From a checkpoint of a small transformer trained on Wikipedia.
Size: 16 layers, width 384, 31.5M parameters.
Each number is 128 + 32 x the weight over its row's rms, rounded and kept within 0 to 255. Layers, rows and columns count from 0. Numbers have three digits each. The size before them is the row's rms in percent of the matrix's.

# layer 12 MLP down (transposed), 1024x384, rms 0.108, rows 619-641, columns 192-287
111:151093198094070126097166112108152132063098158187167122181124114092136134101105108105134131093146123139082066098197113109099164093194117163173152069128094117087109138125062215121099137157155135069120163085077106095118185088142139188115215065150132148073122118147094184156144103117097140138
100:121164129089197070140121123127157070156116120179101091131149104178107094176157125128158085114101081154113154194168163131150088139081147098100114126125101195130178072135115189132103158048120072091107129112117089156154076154054083183164095099209120114129119143098160124158151112199115109164
113:111152136110131136163163206187150133096216131090104173144114069149097127083181156161097100127081160082119111103128137138090123127095117136066081129134126156168089177101126169119143079167115184077149131090204088155115119140134119085107147156116177173104167094125140088125076121137107116097
099:150108118153145138142175156121162108144076143133095054117138116099126162187175123078121146145083083187145097094137134135167132112088159086147136094159112164088151138185172087162102120096096089136055082143055137115155203150066108098146134154067095140157137116144111131180121158173216103112
099:124116093162121140117170140141080162092131161187086112117126114104085077128155064132151128073098197037152161156118182171117147163113053081146104163125166082128095111106093113160113179045033062140154084157108149146080112122174124077145123149146078113138124179143177118102160138156108133105
101:155082157130154162133152140114127111080151109103088137123086082052147155135140170153147132149164112126139194112052120096082104152129167089170126177125137115158168121162115116075153142089105179089137153066138134093085119139115148107124121094135146128113078132157147180142116170161133128106
099:118108092094088135150106143069088099161124150147122042174096090146125122103081153113087108132115079150082120111093178122131124151078108100084127165084116181110144116152140150135160060173112193160090112133071158113193159118139178180129129138106124068107138082142090125114134106147136098129
102:121199147119145111200137150165120137128133147120170140105085190152134158158096119161215135134163144078179085115164124103151145126136165129106188118117134072157159176090095103103136157136128160047154012040147067101142140080086147096086063167131139071102054175157109102160218200081148119112
099:152158077137153155117098166126128173082176154137119181141129134116130105150136120142127096088195145094032147141040108094088114114143116138093126150097110119120111076095133155166178119062141135150107089097121133104102144063139113141127121147116112148117164058111135167128150073070138146087
096:152117159108101135149160146162106157098085167159129163096138106136076150155144088117119144161094150078115167117119142183228162099130093145129122159153120112150108084128095124129180151138157089111100199139156134082167146187192076152138179150091125120142110115138132127190072112085092123136
099:135126113072162127146109164089147097130134098125106128163100129081131151078105103119184130143136130167147095114145155111089070094135093129118081156112142180126186113158090126140152098058140022082150108167105082128135125074111165184048128071130075090179097145167136087120163151121111163183
096:173111100190090081166108057143114193145104183115149156128124174112149146151150157126111099125105100155141154136135141151133060113086094200063112158146129128145146183148116083083104123124123129117141168153130106104148088145093086171126159122154161131129110125113108131106122169167189143078
096:096153084173098136087161083129141084164155134122116132127113138107113124127125153151115142166120154097107197098156073086129206159122141147122140176150142087082153192180125137125130154111109110120173167150139151138097131171101166116125090098137149134155154084102117115112138114092125103169
096:145084134119129167128096139134125160076159123102148171155159140129173158131132126130117055108134102086154113104099169180102137145144137174195107178127170126153134073105148116135119114097146171107093123123059139080122157118107154148107134066136196164139088130107135078142120142116136102123
103:111092132126102147104147106118087123132201122155153174129118156090130117144149133196130119093095078115146171157050146125100186143129162119090126130102139159107099164134124113127150133105077144136107179139127142088103153125052119129160150086152159117140093196121106134116103071153115096052
100:154122134143121165128085104148168116176148164070120128110137111175154125133183110113125148168133118086122124130047129138082121116085181166085150122169091126143142128129145147081120170169169076065036121121124106071128116106192093152119187073115084060103114166128173160170112168078160185077
101:150139107104195114118157116098061123143154186109067083133098135111112158164133131115151113064176195091134165120136112140140143170086097135144103142139071133114133122115102142184139085147097144157129157098136129117132109215138096128060053139137116129108094098114137165074186162173115107095
102:114147145135119140075157139157147154125118172175139083106175220127074130120163098103119129075117134137131050130110110111170112168109211120105125129130114052190159090149170172136107120106107122146136176078142106169114091072148110116142119118133141152141158168098140125160165097136140100084
099:081117175092116101135092089109091095138127111118175067097130138124144148133175107189179115108093103099066145106138185115098168133174157116106075138121119093112115067159124113073091097130111101122111140139133161089139111141097175120104186161115177144076144115094178138115174132080137067148
101:106131216112119159180098137129108141103133178149197045137156099091034157125119140167206155135138139149114067118089130157151156170069137142128146127146165082151118165110110067146099126182120153089094119136102149091160149084103150164120103093139122149140129172143108118129153167143144123111
099:152179098183116125089130093122140093141106123119123143150121158110120137119141131104116118098145117108109127142168109154117119116147134093063106129177119139160081154117150161095120165112141122212138138207101131180108103146080107175156112195163085090113123198088109134137140107143105123179
107:105127042105147129108138179109117145129150108147114098032149076181138116108140122108075160089132178132146123083100146161138082111164172096124083149105114157097064082116102134122162158101114133124145090158061130173114091069162172124172129180124107163144211150180165117137093123158083140135
099:102154127159106146084134200118097126145143119084091131131074167162145122129102118155111111129165078119183168107114158186156105160152116137120091130158160118132090108133163078125129075129111072181116180185208137150158135156089074105146156139156132166137155144119160141120087151104076116182
# layer 12 MLP gate, 1024x384, rms 0.104, rows 620-642, columns 192-287
100:066173129105131138142131077141112144136099125097084151150110096125145104160153140147126137110161151104139142195151110155126109120156136151119126152121127121136159070182139110149145160157163154129166186140112045146119136160163191114082121132212115105097139137170150200172121097127157101149
124:121121111105114161133157149180084094152112142092128100146147122082148158161104132094159156122113121110183085058140104107109086164126119124135114079114145136161097177123126154151195149095151128112143109142143146161143126178095110159200089080120189197141079148139138113124118090097156176123
100:146128064135110104105098124161146145140166159125107140181110078146142126104113145133114197130126114097120141132152086032153084181144098131068093109137126084160067120091117034142124106107131103122170163077121127139155143062111116102127105082175067121100150118139083096105090120089128124135
097:149149115096147131145095146164118112186168079095138092088180092125120065069173108146084146129161108153133086106111055129163104073096131161155096110144154160168111112097159174112157189158091079119209117100105141117172111143169143119150135137106047175123111191120109140102157162132126110130
104:152101090178132106121150160117101128167134122166073124175068086171158083104143140135199105168166103106054145162131162155130125183121182104080124157080219151060093184178129160136110099149166075176064190086217098087144130132158096163166114143159108134134093105104110141106161119126119124178
102:109167130190092119118153176046087160112144107087069133101132145133082118091115109140081111141182067187114122116099141167132149136134114121127094089092185141126138094073144153176174129165082185124135157119127171110177132121127115161136145119118136096111131131095104130180111109147184193070
098:045126114154115133158146132121098135139107119147088157149078097122148097158123154183112103170152138092074072146114160121146149161140074206194140143095080113159130146174106117094142102105171107170112174120118100109217137177153163120209013072093157157144122129135156093141114125080085175106
116:104146167121120130129156104118085146097127075097140069153103119089123154205123145121123084145091111157122124140068150150151132121151097184154109129088163164129080084174126094147090123107105135154098183217079191099183105084111144134135103131134110141118131093089132105087149133190097124115
094:109129118168107152108140126104114104088178088112080092134090171132132133100129136149141108137111084138188105119168165077112119117059125025176060116110101082098100087125155114097154134076093169091106081098125110155079132058153143125097085137115145083162158103125090130127079138044108110095
097:053112142092131088150103139125092126148125163166134163151115117066086132044134137099202149138104077156077153124153153169121139118123144102128093123132174137117137149142138072125092122180174127101093135153174124154211126149157155087158134138105115093104074142147186082159103083076099092097
100:141128152154156141163184152085152115111131161161121156118140216084114074171118150118173132165095104123098114094125126106135102106222087145159138136158135078153119073152113032190138168162123101106130121153137193092106107077133132091100128107094091134128170083130027091152170184108094126101
100:155136109111101104104148138123109130171188173088090082176074106130210112149120102172089139111192206125101098182118157100094126136180129116169121096121118144170133133085167165162105144184154124137079091103170110192099158117147095140118134057157085120150083125150177133172098074110154121136
107:153073109125124174161134161094096148112146089168057080164075148170132146115157150170157192128138148123073150163092147152157067154178077117103175144128215142095137108202140135115078179142131107095112117117152115111153134130152150113218116045120195097080122127141135143167087111156127119095
104:122116105137093128119111107208134109147159110146149129106106119169112137108145098161187123113091115133126135118107101069097139186059212175165108204164184163125131107172130168121155204130094103075095096120051171132110119162123153153161135099136116087144166117162188126119164161146153079153
092:129160214174126145128179163120145107093111134113167085202096099142119100162131150162133177134110109136097116129129172155097148180136144143098087197119137139146103135115148127132128126123150119190165092103122159137108111087112105119123096141110094153105122127129088129112076143125096131146
104:159143142133122088151150100118150094117063117074108126092170132110130163106138097174150174147089084131128070141143105142129185075080165138123169153096151098145105167128089095143068166102140165047102147106123097125112141186174105142162122136187071168110158158152141124156115110101128167113
098:138114082088108084110155077160155111142143138127141156089110128094148116110127133094083137154114171104184142117107228127096119159124170144110164130103149092118117066166114142184084127161105143107108141147158136184162157168145138184165122122102092087099145112066093201134057095130167093122
099:121126124130127110153150064120114208173120137146108103171116161134178124117165110090135103130088136092106172128139140144131136128177124101100211126126156122142147125138178124142140171182095087136082131100131079151100116180143139159080101110093097153092181211168079172133128108128187097154
105:109164147056133164137102105144155097115123174143149133159094152092110164119117084121156125175172153103140100142103084175100205125142135114067133112099198123116144105117171105094098131103094103092114186130145223106113190152188139152091121186079124114095144172119116146069158160114131131138
113:162168133028131092150156182070156152136133127155162093121204132151151132164190120118104083152211096110129192181210120139112104156099107180076072079156113121137138145063115154124118176118123148092155114080132175115067165151114116161123084090125090115120076088128105126127114148134146070140
099:172095202112139169136142114139122150125111147111137096157126121119112093152096119154159164125142160115137133043132131166056139080102137111086107112158129145093141135117110148094152107114151126124147098112136131159080105126094140099206149095122162106141147150100106138099117152085117125086
099:107100158195054124081129101129097103044122129078139168165121130097121141145099159148155113166125131162086082087154153129141178150147097171084146082139139087104100130147140099113093149137155122131068112133121123120121091150117187117106110127060126098114150098110107137136110034093066118156
101:154165146136100086117132132145131128159102119176127157141127111118066099118240107173091153138061123096131094128139178154145155176157115158119136156158222180101139139121132142120099135205146190150030157139129110151111111190097119108165122142104165138145124113195156137071081169146171097130
# layer 12 MLP up, 1024x384, rms 0.109, rows 620-641, columns 192-287
096:080105160136059097139169135092094118035108188131117101126179133178159172120108138170054152144151114104111123178120128131141085153120096160109145122117134132095106116133182192089123091117163121117102115116145135130201172130159121150125136113191166107057099179122145141124177114108144156227
130:178160076124137142109115175142094076126129148114123173123145117104123121169067075102143098162075161149176074135077170167129105171122131118103092097126149144160159084136133175151205104057081085098154104139160155104181161167099102193169129187151170123139133187162075132162073103135166163124
104:156131129115107143098164146107139155112165178145140182172183115074124139164125152158165159084199114125155114119188136154143137102121178143096108065123141170146135105107096112103151142116158146070179039072174104148150095130101140142083119106165067142065131161116097108131106125095114097100
095:145135078116155106178126102175093114138121174141164186145090165153071088168147111146153051111120173167042119163108128145173103095120115166169091122104129105093126143112175120127097137081101168123139073143094080101131101148098131169089071158119079115191112107158166137176096115141164132073
100:121134201120127172072144131140117135135167097138159046105137135147153216137086100138075182068136093137128107070183136150113119095128119138131145117094088121167155104187164143092126105109083196139105116141106092175176086129150138191158164102103173117131155121141159073113110112143130107123
096:108108168144136150133131095117154128102137168117172152081162125175149128137087151165130114159103119163158115138169112128183134163158109141147177156133077086127111142193103181165085122163106090160156103092128151168135065106121177106151117118111137078080103200179173131091127084150140100162
096:194129161080095121123160141085139124073164121108138130114110164101164166058105186093181133121110168122161092093161079110139165137145072154140099141142157133114115179136194140140144145109136136131122174151051085135146155121142140079149117161127077134079104115143174175159105146083115112140
110:151141122114166155120125113137153120094118137087172134164126207098123189162208108124107149099124167160150135134108106182136127123122125100201150147071135086112135064150072178141164176105209017146094072127159111112172122097162091150075118114149138154078115116165161043137126129127108120058
096:159126083129124107149162134094136197167104174154133157148103108087111160173158167087169119147085150134101077135222088142147114056175134095110140169158137137084119133115129158146111166131105099188164172147099066129138063102135096119156119090165085118037177150162109072108111134198103145138
095:104195117116152109087113133133109117120151125137125170158191140129129114117126179093156123146102109135167184090123148172080112076173134116110135165130118183081158148138153124086129111169125059167176212128084114109073114125125137125085110093106118078134156090117163130136161176078120171149
097:119228133089139110154132134089058139111188100135165092159165184130141069119154134119131103138131099125130116110112113130134092106204121124126079160120165098134166175107159155165118168117184053170073109127105076111077125142109189133106091115113183148164148142143129132137122124170143035170
103:185081090110153132160149136108094111153090149135145083185111138105099115038148101065151086140113105086156076114100151139132143161161106201121143096108080125106135165148195086115121173183128111146100113153123156117165073110117130152181162088074165117056104173137175146167132132116170101115
109:139174141112108141065165196155106113158129153160112100120097108083087181115158175109066154136160140197145108136206149160106090137135168125197174148144125108109070112182120166115080079111133116127194122119105141053146114084169151163134114086162159126156138104118129070157137085145105186182
104:147119182108127112151126083156157150090089078113073102115102119147112071098187143129106138119132129130087107141118157114123080142150136171190167083141135096139099111083068117120090091134112164137109121177140165134150085088088207140146172114105167091081125132116146117122132129080118140110
093:110138140117193193133156156146180131164124169118113183103089166122116131109120115164171111128077120154101085180162135090135119110125133185165142144111135187121108087140190171161167130150113148130124151119137115047140103119124185120123075135110118143101111187181142148210127116130060115135
098:154180092097154145111109077144131124169130067161153087151122060171200196019088110119103188136096132121145104169080113137105127036079160152137129112091123134099132191097136109100100111132129120113150137078112151162098121230100101116149128130134137188142082105112107150122101157117199115098
102:172147190139152114134140168128183100087110155159137146142108117222151138094135071078105125190131135184146089132100160098150116112159104197177085060134143187112111058135166136113151123064148129129068079185167151127125123169158117131142181109126114112153171141147150137171112129172131075151
099:149148123076122192095097164139086146211106097120078182162165050128132097116134123077061115144110155222092109095107104082161108085082144121166157147125127139159138119109158137193125184113167104124123154113143115156101073177073133098088130124123085105093153091131123157185127123126137099137
105:080156118043138067158135081165051200148096130106131130114113101085130122112075129145141200125164085194132143164160057070132180153135135095108168126132186118106144183110163157154143155105117111091122114169103149085080107099151116161159087140104126105142189172128130145124115136121030136131
105:124102185164133156099085102092129173072109199152183109136155127158111151107074152121098061098146105132101106139147095152102086148133122147116099165116177086115167184121145143139053131111085141132096077127108130101136187078173130156077150132124118113091203128135099156170059187125142072161
099:153165160121084158096140129129110134124123148147162169126112120124134149140160123121138140124175121121124132075153101109114103095132078126077067123120153160041119106086093125107126044142098089132190095168132121091106099144092170115172107156120190154103130104130044144099074168073164124134
101:124143069087139164068130149151091184177171100138123106121125157148147211151149132136101101185123116081144160132113153129159107153093152173071119113113135155094139200124131192054128096147123094143133129082134129082148093188145106162139156084095084088093101157162146109027095137110156149084